From a checkpoint of a small transformer trained on Wikipedia.
Architecture: RMSNorm before each block, rotary positions, untied embeddings, normalized queries and keys.
Each number is 500 + 50 x the weight over its row's rms, rounded and kept within 0 to 999. Layers, rows and columns count from 0. Numbers have three digits each. The size before them is the row's rms in percent of the matrix's.

# layer 12 MLP up, 512x128, rms 0.195, rows 214-264, columns 0-127
096:516430466590460442460517484391442469481531560486478642508618518485584396521507528506408467536502471535497460476491540486541578520435459481465507488541469513464468482455535523642555535503518520446527485494470464428484498436370504536566496433489484519543442515490456455461498498516435453460479490489529473576519462516502491469419466519488551553441487546429401492505579593452520342500568
097:565509507597450525518584402526558525520556481504432488525501433491437488486573495528506539465494556412515413525601443513480634379544471540465534385434579558513578524497517544611516532455492518542544467521516415571491480518536519543487463486467412409492489547432477504535500469528501526435508464536575492434601558582530539471454481444445465496433466442517458524507485511424586505545505
090:472534437478460477536607533555462517400543508453587528430500499483473397492489495482560388562545441488517524454490549551392447537546519514553555458511542502493486494487478521508538495463420515480564494540554528492536564550525515533385457583623531522533516547520517509491617411535604541611545517447453471551530449498579467503435555565513482512420417596476458553533478494564460506531486
095:569448477488500488426538463417531503472522493531490471540468467480484453450393473460464502595557525492577417522417533491628610470551508493424565433597505527563536554483533477497436447519496549504499526484563458541385526519522480457553483463490423521487439467483494509483528512499454561424483586422537487569514426489396597535495457570480537474471517450446515371533583416428520510451487
113:533534452613434456584511576437472537538480495551556472460461399433449486482498561505505485465517492530416518543504577555533648503516393569414534546565501499505429535492598543504411518509507445496484456578626435483478518492523451537438523504570389464470485480556528537513482525482576560393514458495478444496475511617475485506528523526489507395530537473479504510467547570566500551465491
087:480515481459545568664559452478464515532519597530499500485585503524488457502519514495513424471478477584575469466446469554444559499504536512498508527495478432487492518441452520542599517458491505510446538540487553508452509474531591530463541458487478486475403563485442538551382447362420419507509494496503572446466525468510515508591475509479546434427468575420416469496471509459527552338429
109:444375466484513527481502548423446491577510577477503461605540460496519574553490532470466475588609509527481473545560530506499515471610506558550517519569467546548471558504517511547566504389504497548550472546467497543534453571506534529481459557676456522480591509473544532443602527536548481551481549487428415550477509506542526607592534468515422450494557499519486469528534579476535490433486
104:522555458556522603400487517502520519497454525446489511457439474436493522463529562452411434496508462617651433471493447508520553445528464448498563558591486494499525517460574521569546528419534505561447427511620530475483545473592511536581469474412435540493463566533460424431585502420441533484507439539489428530529494585459420468513460495459507512523488544493415481513433474524470442499551
099:545552567496523449449480486474470454517533498442495535574510390441496444510495563474559536443530536466531476525519547531507417432504511456473581430493486490523439533547407587522604548539569404518495564499468500586520493451461565438374513548395416422583463577534449501529498541490555490461550455531506601509497462491565500568586533426447531456533460532488395437460543511430514529484542
099:547522510493419549433445445463478500425594522513452439512480472547467487477503596496479546542523521481514541520533554521532559535510530468394516464445540469506497484393479473502445592506529515492538514501560478501368574452560451594517473420430421437460530506383535562510516355482524554485565500500461474502474397494526556544527495501497415468434517496603493470381597451512557536470472
103:405551494526483427519533424545473467575536485492517419423551565430475467377464485510598500451481489537511533464511570558476424466561538429530574532496508460521477482493434511439437489459523539564501461478510508436472437400508393558522496451537399418477508470486459468573394505496501584442431520510515453461428494474600468541564551516521583431434548470566571460505534544412505452495476
094:539492527521526497409623488497476584596533542530444564536442431402457494555471550528468430560520525495499529518564569583556506429403467483496557496504500548428484459586469528470476408604471497497576477502506512498493494432487512518502449415430464446504504580538406521511495449517506565436433546435517469473569562432482443480448546512526453544449403370502479541609525532447508499514487
105:545446449525549430564445457505480413477515515512539479476542421550492431565641451427493473490400520527517497551520564468537515500464463541469413524452536498557610478543567589565534526473500556594528571487438504533530402591456429431590595537495470460515584495483540492527571473520529496499444479569468468502458478593534490434497456544550504487478524445539560516580452421507481533527405
104:562426532468457509526486555521449491440479508472494530413552501418546423516548481473469423420440494518613499566377490443495548452582518556465472527520521413420483557495531490397535488401483482584503561421520529497452479518590427472508374560527565547502443481503440485509471353484511491572533469486491476532507444542571585461502445519565516482531555450502502384502505513512521510515445
092:487463561444544421452530457532506531493552558505520412514494459458477551496598472481509507570483456526521421524623474512512570460504568461363521568422438505592476471606497466461482603432497489489485473460509517452459491565552439469446527556519556460538536491527526433435520435492550547459588548484546562444497519589535561443492637496477428432585536508514545412474479523558493497522439
097:435465536605564431466462490477512422438499504514569466427469470581548474570454414405501609455509495461469502579391533453522540454454478487450433539508462524497501490534448592520513479513492529571502488621581543522463483552421540515443449501428449503568499534553490489405515517493522539495569517457564462528568589579440440464479600541537468504392512403520525479522538435536529468539499
097:480527475539509543399582430492428457541509483497511470472418613560492485505536556466469516504471404498567557454468463491584464464431445484480481536606495565520394546444444533447541473435538579529534499544441482500491570468490476485517532425408551577537433504424474505438527406447482511533505513632512493475523494488554565471566486501468540488517358493421497508488461414472619468467495
097:433482499524483490524525430495378529499492476391444453421447484461554459471498526380394473535509400428514502454493475467406537451467569503579504527551459416494495460467546498333474533583570516488527515532525502549549383476499418573480514432517480508473403486531486494468494551413463507526547560514469574475542481567562479420483483541560503571493519556475466525549423541560513496467514
101:475529452564484461524478586518535499606514463457518477465516547485509449472473527394496553522519466517590538444446465449425358500472432481468511571509478545492540517526495499469537518492563496558497509504549467494592389526509486559455483436504477473651482562457515476581456491541463551335517513490492428533532483459373458592552483517480544481477452597426505436498476613481533525510484
093:562489616460468475502507476501381520453486526461568497476474499470575424508489527473476442474473478507489464479549450536467502575522469443467427476537570527589433517521438513537505534413477451466488368515482405520451569447461544457572503441535439443518519499475464540532451440607584454528481596460556423540534479438471535461519525500478589434514542581494485549550479544455573442641426
103:511577498458565495499459545450426470507551467469518463550512510468531553443528398512518480465496512486435530477537494599587468477466552392466519531461452553546550624447552484526477537490458579510557521496429377572587574465525546519538535493498403478579601514627486443489492440562446562493524557515542501456566479473501538475435517492559411517448443494554628514493434464486508532558519
099:548465513498471416561563462429496483481492464585487447393561437551495476593495405385493478558503498560513554463613558432583572515497521499507610538483559579578465573542472519381468499479431527492566530545460533526401477510522516439458469501496512528486546604491413509505417508426456537491499560525482568460443516567482498485476558510514522443462507535517523420470488581447588512532489
103:519422475512582394554512551483465395563597541480470390494570504573517412510448496500482508426559522622516521601440471488482555463604539523504516496440467574460518478546561505493545431488394601505556559486513587483514472528519501474541558477491489450550559453510532503457501504532406524494508514523565456431406518533521544452496517496450489567457524427524446474531488470498564488506649
102:490480488535419498542524455452401554506498468454434581525481426446508404557507621485553473521470477610564498536520555501528501537539507449504541500475448563427446484420504464467531419425560492504372501545502497523503549541436540392452560495419485512580585509505466543446477576466575501453421518555470517407541549564569370472541501512455567518499483502529467475497539529538521433553561
094:503446456462555562480387512506522446396494484517536410425475400442544472457590536517520485490545483576519463581420498513408494536504550532459539507455504483445463473566522502537575427429450446530470485506513506538489519480506530568478558529486455493416523457468421475578458572548418460491491555494519434481467587519512632461555568472497536603503605410521504443542395492420516498508556
104:444495454482451522602452500436417420519514511512486526482542584534422508570536551439500456526551440484501513504478503600549485493544496471553494471489557533574464534506486572456408588494493614518544431557480328497524526473581514484515485594449441587363553471562545459562500581484481499507498503439452490435439542382471485538481458501480603455442525466498502493521507505534559471528514
099:453467575475416506546504582484463498561550500507530477479410442461514544431440529463607513492559449502599556446493524515481470477478556550513395447488453622503484566552587447476527589421535542528542483449417551467429534495469417424565554436529443502598509497492455528484452444528467476498456491554405506494518471451500487537552486521490501402466419455585507419540451578466523450585492
102:482503439537435448570474442471475534456544538514609489528556434506489482524500537477520454523584445468488543519526539469444451453513497633468444452499471506582560474386469549484438433471473492476479534530516465479515463455504513516441407608498439492488427587429470383508493580514467491473520344464526534536522497501361429442494561557460509500491444568493486574512467424531568564465543
098:404459506516422486471541398529432479425460550526465474427563567443555467482606444441569494516688484508449525428475453499374425469556488540487502502453462469520521527429487515469467503549487470488580597521523550532408499565519467547560501445535416459486394546477526439460511534463480506495503476508529471474523491507485394477509516607416525444544465451515488545539533559532535488539448
099:501447600570540495557457520480443549471406462500495472559475467636525442543536478448502518478557564462578463486361544514548444439423531516411543453495552565585477499580499510427563537477550548557549531469570526522509550472482492386443439450530468457533441546355530566451504517505441471461461513486520484463470516623436505536484516576517457483462446457475488554470501505469538437484537
096:476456492567388479556501535510500480493546496531428480506556485593508527411521580474478535429505463458484421498569452423524552420434441449477446518464473503536457514490512447470545530447548564571479450602425557508454419422512437490529544480503470368540533488402416462495484575466531559525445346593495501565492519566498457452607484545452509480494486497516508497446584546491510442467486
101:550461504470430558433506475488464493460472513412486439545497569559525495518466514578491415416486435479592391565478533545436492604458476495483545549558481532579605496490478511462502439471517578558609533472425527508499486513448525466508459440552538515528535509463542614574491524364499454528504467470538458583506527480508523464493480472424505602477490516551374508406479391522472437504518
111:539508522454516514595428449511493534533569513503535459515486489525658557495526505554540501499488531472519414529565433503590452558465581548440514503559516419570439556473551539524525428501519490453468602501488538619490463527494538504510406468471461495478575566543563422548582491432442560547613536435554451620580456496520531519510476521548425490494422484502473448545552517524479534587531
099:522483430503537488477519439458525537554563462474501458567435496501499465462541514486415540519433524475489552494533505503498531533488500514551500478500530578493399540524535527552402561452422434497488565458457386604499602538547496442568464498536474421517595557551464475522536547473563458542502435418511493612472529488607484466479508545594459595464508451593491396606424465530521535425446
088:505484502505548540450584501437478576433581543471432536500517497483487523527514451576469476519402475412525465374495526544483520447458457568519519450481445488516487537546498476489523356431385436532526431509513484533433501431605460487564419401466507549413568482515478518467441433527492502475625473513585479600566477517467490470461471535487412480448562554546508527540431490484473486438438
100:454480410468465530515587434438486460444498466409449552527552515490491472529544572424446518489650562510497436528588409508499533563528491551475574526523522517472422523581418569519610464553430498537505450489544450539609457523456458502536479495458513537455488513504543509492501575626556483380439490510562469532473527564477480487446557467453474510479479539491483522594420430580555459515517
112:541560381507465526510572556562400411460524488454511461550538517468451496496518464430417555526449538556520474432434591453440440514512442543442473506640437440512528537475468479417459491647489499540515511600501510540559498577553499508542503478432438567551507577548399538518481533549468515482505532448509518564514430594537530460411528543499512506466483499447418441482482479465543483427519
099:558465541537607445565509575504558497472547518460453493481500527551581490523521503423539495405561544486447453397477511512532510466539507504494545409442441488487472532484524441539527498517581596492495439490523449491512419551567516515479442512497488494588604431377468546431509523609485447456616432491479543483495420535525569549503446455416561579527480458531462478466456572503525366468485
098:496436512550522573560526537448536471487489517443486595455566594489526479450490464484454533526560478598482496440421633554461490480512538507456448457461553486517463427667457572523503581435476419507466556462533554430517590470495479528477468554571500598542494524547463444410441530474567605529482443497434576490531438524470547496496487577477537541615493467516539517476439549501510536501517
098:607498467477493446545466473472471527545571515486525532518530462374471507555547500515476486465606498497571491521482445517562570525515506535465487549493526500611479553478441448388467464406522381555511534436444493435540544617476512450582496443539484443514540501489557518536542421440471533504486457459497494361476503422518540440522400495582545456511467588480565428512448575547430479521456
098:579536501552444421509485521449448517492624588437510460573477523485493557544444463606510397473510526489533442454434470431557487550520485574499501456443556411502470445549513518437487450485532500498467416447494449500400478601545460530447490543500510497547501546463565525469478533545495489496555460500453485512567506382436495532400495478424459567538463560407470548432529589448586428578526
103:467680583472495432530521485515454499500566569478491467528527526494522553411501549466491497491472459512488518552489459543450536465533509553477495486450487486539458504496504513448472492460570545563384625464514567520486521535444577510566460583471429479467556580561492532596536458427545507499371511550427525377508539490491468533572610421461527442472463444600464499518483553510441484554486
102:382560518564522519581531530514507502483530562475493485508474484454599543516513573450450464463506484561482384462547538447525477504493499482489521538453513508521585483524463480518469483488511474513504541465511478539502493330661543524511464553567459512576543514421498433542482453597535572493432509444526388456466503457441546467483523495461563342444468539539598473506580546442569499493490
104:501540401550468394434365512484580507521508485511552463470475512426525497438423525476447469605553435562493555537524407563423549523458506532451458464568497486506550487502574511499516468470448500483582575459497550476461575334506561502444473399447321483511538474536423480483465437471495488521486462491492541501538544520489555491492465569454545519511439468558485524534536523534526573514489
100:516547506612447471536445539473497537545495528555473496528503487438590479593584514533518441570575422536555556490542471595528565493536542515431443455568480430521471458559455461415512427425506459509513503546472542449534546630521488499522481457481472511480530467372549438499502558442555403524489432486483538470472542472596573496414441511489435460404470570432459487480478488427566463435539
099:505506444436530560446469438465412527530431532470398534575425552538496462530545570514469582523493500444510484420465490547570541511562400488440497498463567592468573503462423502529443535445520549501568601437452444574470446572513432514443459516496500526475462553475466466536471512520448591525515498467504441452525595518489462538457491456579544569573573446526485461483491526438469440545342
097:520561538527459518536549444533473514479423536451482513473464446500469500429505430461494664524455454486425549544520463522520473434558437519606476474480501509478508561507520548465508496389537554478430398563503505462541523484534513532546488497613404440467515538411526584511555493480471437471541408434394476468472448576533491566542447504458357591515483519470555517467438481522522503513404
102:564455552521488497472527553512475530379415542474472519460501512555503493407553507505484483480517441590479469502466446597479459447576472430484508586471509428503526398525456530552464526487550588485517426465522518525496488548504552479551523611565442510548478499434502476502455445512525486481619400390448448482574452494472576421465425397488496494563468558548550463443443605549515433562513
098:514500575457463509482467507433582518548527547433476541602477512492434671384525402449466483443568498545429421529493546545513564506516401464514533422433519472480499502492422490413494546497564373446452413552485504421528493467577457569542533464497467458406509514469502475516447474441544465538567475446444477491507503524548504432537518572506491564508531540504451511523412516535497448417534
100:506450524572562495463532470478448558558407523504543407459564516403442504493399467555567511536515457500489541561487506471493581511529505451487580444478488468594434477473442500435518479469493548508442543485471455508466564402538542552510553550491487514478516500456495477400533539530517540483566466506478435522566492513517597530395560545420448646644513456426540427546432474471482459586496
105:415454434519501523557547503485469522469497546492493522543429591617540473490474513494554518499533493479533576452475556490401436446495562559447541565563434500519487509541564489497489404523521523497532536588543430475354551561413494539404483519568510520528553500370554475440559466578507506572496495578484447483482387495561559473441594575510510498484521448490456519546506519437521532541405